Weights of a small GPT-style language model, trained from scratch on English Wikipedia.
Architecture: no biases in attention or MLP, normalized queries and keys.
Training: a variant of Muon for these matrices, 172M tokens, 5256 steps.
Each number is 128 + 32 x the weight over its row's rms, rounded and kept within 0 to 255. Layers, rows and columns count from 0. Numbers have three digits each. The size before them is the row's rms in percent of the matrix's.

# layer 4 MLP gate, 384x96, rms 0.366, rows 232-254, columns 0-95
098:160104137114081135114164137151209145112150179136182169156127142149151121130156158174061188141068114081133147115106094147158175136176125114151160157168112132131113104149137087162149151118087076168065094062121131120154098156098126114127166083091119120159131101104071200104133135154087142091
098:213162175164150123129168133114082118179153152075102145099162115170185117115128125115145179061131111124106153150107136135088143132161148180101143170159158174097154136178141060088075142132110121103161157134181134137152096137162143120181059157086176123153170172092113126106107122149160147129
098:167088159129142107117099131144149173076137151113145066124125111178133115090112120096117093129102124098114121124176104128137134117069170148166165143165111111108144115159137123103126093137173115194201151071149106094128080103130087086103172108050100047141149156181155176098122141136104054105
102:073162148094133131163077211093111160164105138080119108107094122075108116146071148115181105092111092117151104117140121153171125079063182153170161115134176074187161164194140148127094177150138141109156146168136103116159094075169133146130119175147125130096099153120113119154122091113127132073
107:161189119149125116107078140138118191100130112097165126128055135107136087158086096130119117107172122117104161123133086163066081155144164100162148118137098114132157064172134151112131168133064139103094101099095114109165141131162110073171124115110151143116164114097137073237167082122175138108
101:165102131148169140177096131125089105069139079128116117113105092125159152128136103178187099156128155112148127098140108201143125168115133043135152123117089084135140132192165104139070106181142092103111142143177112172160134091107135139158135191119094201121156106204101143153120084091097104140
099:078135126129179140147180128107171161172126178196148130190115112180134104176121146075131124184144046101130100140111104120162165133105144150155140086101141111142110071103139121118146187119096143075182075168149130146148177143136088119071120136144142161136107090147097129073120115078150160179
099:115123130101201178093133121157120134147160100104156137169101108109123112137223088141113144136132123156095141163111107167106122080195065165113057118122090152106121167138142143155130154117120081087131087192118094132107113150169170156139203136090141163151176161090093172143118133158189120106
100:083158162141115110104133123143123131158163043114152149170138159145133107172132143140122168089179170152071119146149172132177136087175128148092180056122161123110131132115149130227133080144141114113092114114120115074131118167123143122071151174101108173143154109144149139177198126118124159196
100:159235137135137129125162142159136166137132141040123126137076132097165108133194144080162095137152112068123093135136147142153138165116115148120120097133104165154120132140099098126214161155129124172158130169217091122158131176132123152156126150133134163102114123144159130039169152118113156095
105:074157111097074113131121119037127106113133138099127105127173213151132150146097118116170118063111067162160120094135147074160097117101139123084140113080105141117161141156154087151100136096117127133145101157119077141128066116183139094105193077142111178052103099080120138119125145123145091138
130:151173102153174162123133174176156115141169086099157063168159193102092115143112113183142154127122098092118141077108092131148078132127134181099148122155117141117183139113186130174096112097139104126171170113103077174087176166168132139151128095121127155167080112131175067092156123087074102130
098:128197133096114151092129066094165173168139156121131163111113100143082117149128136102105143129127113121165093098045095098134119134101112138132165136068144139167109123107162150043094193154158185170170081113104113141173147178134077133094119157085154104148097132162178142130112178082164158142
095:125195101120092102143121133126159107133146150073127107064186130145120137113110116068092087161146141087068158167074148049108129160134074113155054093144144094189187091158117152153121129109196125099128127180114124106095180105090104137106125173175177132154129105123113144114095149125121111129
106:134159214163109131126131101151160125128140104110152099091078104157080176055145166122149108086075105149070135185145155096160123136116138122130200122115060134162184067147089088116148135141099057127117083149102135151155098118145160148160135133095116087096115085146076155142110095091130109142
103:111199107133155145150110113123169112117157112119085115128168092139108162169142084135212150119157153130137191129120132152116096153045168146141133107075120127145130097102124132161160113079111212129122150160161184165139135153123141131146131165092123082119201138158058126117128162143039148149
100:162143136154146148083150174141125097167141124169063103192137131161166053154054117185101156112115115179161137155106091171125069141082140134092146147119139088100127162111165098105095113082188147137120085124170119112133089128180091091147091106133084156138143138100158121104151185076140153159
096:168084180128083082138126117101184161205173120133112100094094132176087098135124090105166103119156132098078181185068155105123075095139075136218068114156081109135139102090173162152136149113091096131127120099138123140111142139100143112151085098122166122103163116135088102183126137142115115120
094:156113101088142117081077121080112118135125187121150181093137133121125130140128065069200096148096154152140147139095109138137135088146196151146154105105144182084128109160093190163144152167113097098172130179050102147126170140172115194123114153100154144160157177116117088125089095098099113110
104:105152110161140076144129111089152092132158060076114142139080128112071068142176156146170126139130086145103099062138082183139155123086164140121108102144086171138152172174052125142154166173102111096169147064130154136146151072146143157157120147121118194143136101103171155118145095154099129097
093:212099096036098138140093155100124168114148128146157130137164086100082120154132120058154154137134080161122158154135133131167150062119126134150108067100135104173108072118072097148148093174085144150111089121163140104122144151154146124213106129171102129134117062095098109115129115139175145153
091:133178103126139122156179075139154130107165107067175159132168085141048105078188107075146226142147126181119109113108140157132146155166136096113100159130094163106144098141121106167132170155180113121084122093176129100061142084162163140121133121123153085135113153136117102099072092150115152131
104:150138103113122111120136128073076157115120112090136156168107155155088114083123142109161096120118151132084157134122120126115129085093179160118124178143142115201156152123099069148090117079187079179170072129114180154139164135121160159122164125070174191123122111077142145145071177102154204123
# layer 4 MLP up, 384x96, rms 0.383, rows 232-254, columns 0-95
107:124132189080135154088143177148102122171099177116112125131132178098106178132121177071228135072132139156118127129123175189121133145100185164160102103076172129130174113184093159135082112135129146101113129128140134140120073117109129175124101136149162094130105145115182099084133107077156121190
095:128078142223096099081138140132131095136119140105105161099110086100148145037138138186114120107085118119099115087166133141104197111123136123117134130114106129128125167124116126119072153121088106110202093151210077115091122155165128167181160145038142122121130193115100126144144133111121110113
092:085159145123094147117072177154116096041119130114144136190108124160142047107156138088119083120166136140103122061103159072165174150093073138153101145140147142142091157085130098141087120122121112145162099132168089053105116095068094113096168099133096164167117094109156140123136120084149106102
100:146128133061072100149138151100113094148102184082064138145085094142098163160106065121190132130124160115117144076136160168141101139087120162103143133110126112169120156133133075119155124111061115199112124127161136148105159147128085138068103087132100108115121079155147146090082081127075056168
110:070109141106154115099041163136119129157152142126126129182122134146109105134115101085085068146113146122114146124170162113111137116083112135170116136113124182143202082151160182062138195105081139076137123076072109125125137083135151183093143107112114076080114117096143104154097071098146147172
096:132099126171176094147109136112107054106157087142129097149161083144183145113171126137153098141106150122158155067177068159135084181150102094086145140079068126108143154174121124140127119190118095120122159157158117194139140163136133164142117177104076179133125127187083156124130151081088119184
095:112175118140092088128125060150081123126155124160160093121103143169146113186152111128144163155115135163120069107114143122169103106121112098130191147132063147135102162101127085134138101122125169035134068154057161146089128133067154086062137109090129105150115120082091104118137154084183110094
087:146128184185158135086118162145129089219150120076145174152075141095175109142119107086095158117117174104171178152134116134060142105102099129119129126162170157065141104077117143138163197134096052115092133105126126127094137112141104117137138139055126133120131137101084131167169109166153083151
104:160111090140152131169124188161125143170097166062149154139134103104172082128117161100139141113121104070173183111130072149066128098159106113134117169157126064141151127168088112165126133151150119093138135115185148137124106143127077100128060133173126131135127150141063162077106123206088059142
094:127073076115086156087183126100067082103123109166113148134156108188117124092102135127069188163093157138104094109066142147162143134135131125155131113191142094067187123143176117109097134097161100116102077130096080153172145122167128145148129162180140104153143136135084164131073136075155113174
112:128160103110215166116124090084125155119107136194197137123140116116088173138140110159152121141127111175155124070130130104129149177167172110138166123103088162081175135068146113163084075143074125163112121105111093119109103109106145169131137116106176195173115147107055142127157144164192114112
122:192103077102132136109118105154125219165051116127119208079106121165123118046143147119169158152164134140097136148094171139130167114135127126123160105173161147117151106156122128165077172130144158098128082162118082134107100126106109121143079166101090168143143203078123132090098118165125120154
098:110171094157164145110073181104144157138140107185136090147094104124097091098152180164196056116135151131125122076132073137125149071131161110089171156123110135089154148121084176147129133171083142140087159165117118062123144119158153201131121097168149112095137101097144118062133085117074139112
103:142103112145076117131151082129070141137106119094117101112122109198080064084083136118138138210112067132121101136159143085101113192155151061105111105191121104171103117187161129142129074130128115111097135107126076161102161122081100117175108138095088084127160145160087174118169106125136099135
104:155090120094143193124106179083069149123112171139127146111135123092130164120112125169066107126130166102069126139158152171158186170123121124123121115068134164074158146084167091171069113107094103144149095089172157135191134124151122037141189121145112128115120181113102169110105154151148122153
122:167106111153130084103080131140115150164110130080208066102206194095083121086142140088119142124108105100085163140134139157140085123135088131166118148120102088105188176135097162045122140097168090102138135161147111116122084123156126157140085059102120157109117143112072111106129157107091087125
093:118121101150112159099069102182113108155154107095122122131116163157148115197131164156124142087146132133192135136124110158161080157112110178127132115135081069080138155173179163134076084123135146121069127114103114155154116139130158125154133066195072164137114145145231153125181094118102168151
100:157115189113114102125098113073142114159093119090129153134164110106126151096190097137117149101158131137123145106135150125151094125126081184131108155129137130116106086117132134114096099153178139145171215174111175226140171121104141162132161110094097091099173177161090154122133101151020097131
105:120111168033111107179142130118145127119157167122108155142172110135071069153099132100159125083160115108112133101121093111147056081120123092116131143089103108204103228097088107172136148127119094097168111134181161124116182147086146119108131083171125160102165100106142108095109147123126137176
100:113103156151123178157186121144165169129091153160137127138134153141111155115109079154093116107129136108169160133160161093124098135172042108130134175160108088145107168128182098090144139140132111100143085156138115128128096139147155170060164101088122181097093132130118212091158143019124094156
090:138176083077134164131161080141094161157128117136156146097147118118111110155119122047099145126101133145080137117097131126150121143091109120108139189089134152160162114136113149160094074165116066183132104109126165047134200145188129094175081132097115130190146082182146093108149112125195113120
089:130174092136107200171129143174158075107145135122103148156205158188119121102123068163140177151174088147157115111135116074143107138114156066130130164143119105123196055172073102127127087135143131120085173084157123092098089102152145108136118141175106103096096174102153074117137126150123104138
105:165140083093126169141163115174071135094144153154120087146167168138138120132121166092139099147111190192095074098113171192143088119168111104163165086127087104099143087104137131130107158157148111157133107133222172188092166152175112127113092137144149143168141140167181150159102135096119081115
# layer 4 MLP down (transposed), 384x96, rms 0.176, rows 232-253, columns 0-95
106:126141199124138126115138119098129121150126103080102174102132120164199130108142125167177130090135115214143135116165157143106128170090100130097189163109179073157218114186142117130168112148119183108140073124122130144076149143146104088139172213109124134122098115162165142157120121143115075143
100:159168123113124129206094098119114141157097112126160100095153154161128108096136137059140139141146157075129122108180145092137103157060089111162138090109181094198062132091172149084084149127140157137124199130123125163076176162121122142085119159124120078061112137129127144139110152072147091166
094:127114137148101095148116106130097152106134069156146140138045101102057142109147156139166102126185111135111129127144099136071162116153119139102183156114074175157196108119153177149111152177134064070151111138041104133179162095113111170142153114148173101088073122120123093142135101177130132146
104:190179101112112182144116136135184138169154114111147139117159147084225075152135172120118085165114089048104130109092134125101108165152188090120104122191147094170154142084105140157174129109168074075137120100136132174126118152173127159107115178101133124138101135162126141187122124138135126086
110:088060099198126114113115119137139112128124183118145121128188118039151140166165067134123076100139152114109126131178079110111163132105127149148105100148170155083115102133144187142127168148122095064091087092076109141116136155097121140158111108192136120192101175105135141171100099170116185128
090:204163145145096164148158098141126142183117166113099145171170119114124125115125098104077108072103175073128179104051166117061149117157169114138148186118134152173127124102135162122135084187187121109109150180194135126142125173134124113125107107165152133110107123124159063115147070147129146175
092:165151140140107123155112069206150093176083149099117183186067082088165115156141121147075161123148174125134191128141061143081115122152158104162091124116123085124124090134129155125114099182102119074180136090146128158093148106118109132139114116104124198157086177111128140180165125171141098105
090:144129140121092138115130093127121192114158202164143143099152137114124090098083135144171139086172132114151134094201169179096091123114125111165190054087169147142106159130131110081130150109129167126066143112156159073168106118115161133116127200151109079124132087145098163052092138144116145172
102:156147147070169158132128082140137166112125074084133163168039119117092117114125142117125141054125124174176099064138105155100099103145063092141095130150175105141096155157145106119128103126143105150098109126155207108142144089099164165140199103094146070098105143130132148145124134174109058118
093:136104183170153102123129081125142101077144122114173114049101118134106050139111069131103109145150143069136145078072143134093093114112179146155153176138131177125151081060128131138138114168138141104053134159107146063119175162152153119135135127085143184092172143109162143138084101152104145106
103:134197069117114104116192131095116141124082138096070109112177130125167198085104067123126137169147101122158092098091101118183098097096124039156128111130099152123167123155068076102127138101101120139083087105090136115184112145176116088114193133136136127124120172096117168113153116114154152116
132:083160139148146177136096146158128044129144112115118034170158116107139089131120158189103128109124138100109154074110076147133145163107138180087079111176128191108126154104146138122138082118144096143141210061111134183109122139128113098151125076160156162129062125137138083105143177116139113145
099:143120106127129104130145118155076129102107152108144133152109142144146184142150047079080139147141112061182202131082071159152040148127093161090123092100130151159101122110143170136109167121158109163109054130146051127096162149102100094123130128135138135142137149133088167196123158113151096091
104:108161094067122136161153106125134095109125138106131132136114131109133176105168241142169153111130131175143135081129077109134148093092085091143098063140139058118096071102144169079120128149149114083098191136153170070167068108126110063100142125158130125168121156116139133148173124154096124144
101:142125103150074112183095114148132176147097168066156047114101169127150093155124146108097156171178099129142137112189105153079220158137127165141125144157087116110170210114127168134139130075178146148093154111142142180118139111115136126089103142113111146137146118146143144170187101173109080143
117:196104185099152114138123098094117146211128074105108148119150136124129183093176092137133134084159109153039149116110175057171117145133149064147114119072145152110149150127133145157146105092166128107139188213149105152123163112169098117137122133106146133117118158097138146093150172105075097132
093:130115152176120114118150074067102106114114090121089123113175112144180188218177112133066131106122072134132175058149122183099160109142148103155100164164107147137120157125161158153106100099105133091139144131063136154099133125133092098150090136183167210171106129116127116174134121096126094108
103:126142160119139128125120134142090100121152151073105170144160142093172144048152148076122163113149116103143109135147099124152186116087128152096174097115143115045113142099124087105147160199160183100175112241123121085166126114156095130178165115128153163118118135091111124098115128186112084153
104:140098137156114172126143153108123158111192192101147160173079104147101154110117159119126139149060119119078231118149122101113137173070130124107146156166159155119136185117110101136154158076152135148143144133178162139113096116122045153108119087145127088137064095119080156133157185153149083121
100:158156118120088177089127087081096114115203127073088111088225122093155160119088146070159112117152153048137113179121134096156138122145127132161193160168179103115123114112156119081110124083159121115116058144150127120125150158161128127133166116169164079104134112085089125154128132167147143157
092:158146121089148168100156136158082155144088095138144146146186144146143235105085150109147147150133100148137120091169197094127098108102140130118102174117136090199059097131124078110175178169117115099134134136135128139153094107151150108168203147192126139128098080120082144128162152094116091145
097:105174146152111130110128180164154162141139141093139170119164156141137213104146149147120151161160110131179096123160186122094115121148114098154080102116140110088136149124133171119121113162086144158139157115180182139135173156119137101072150106143074098118083193154164099122196233080141112149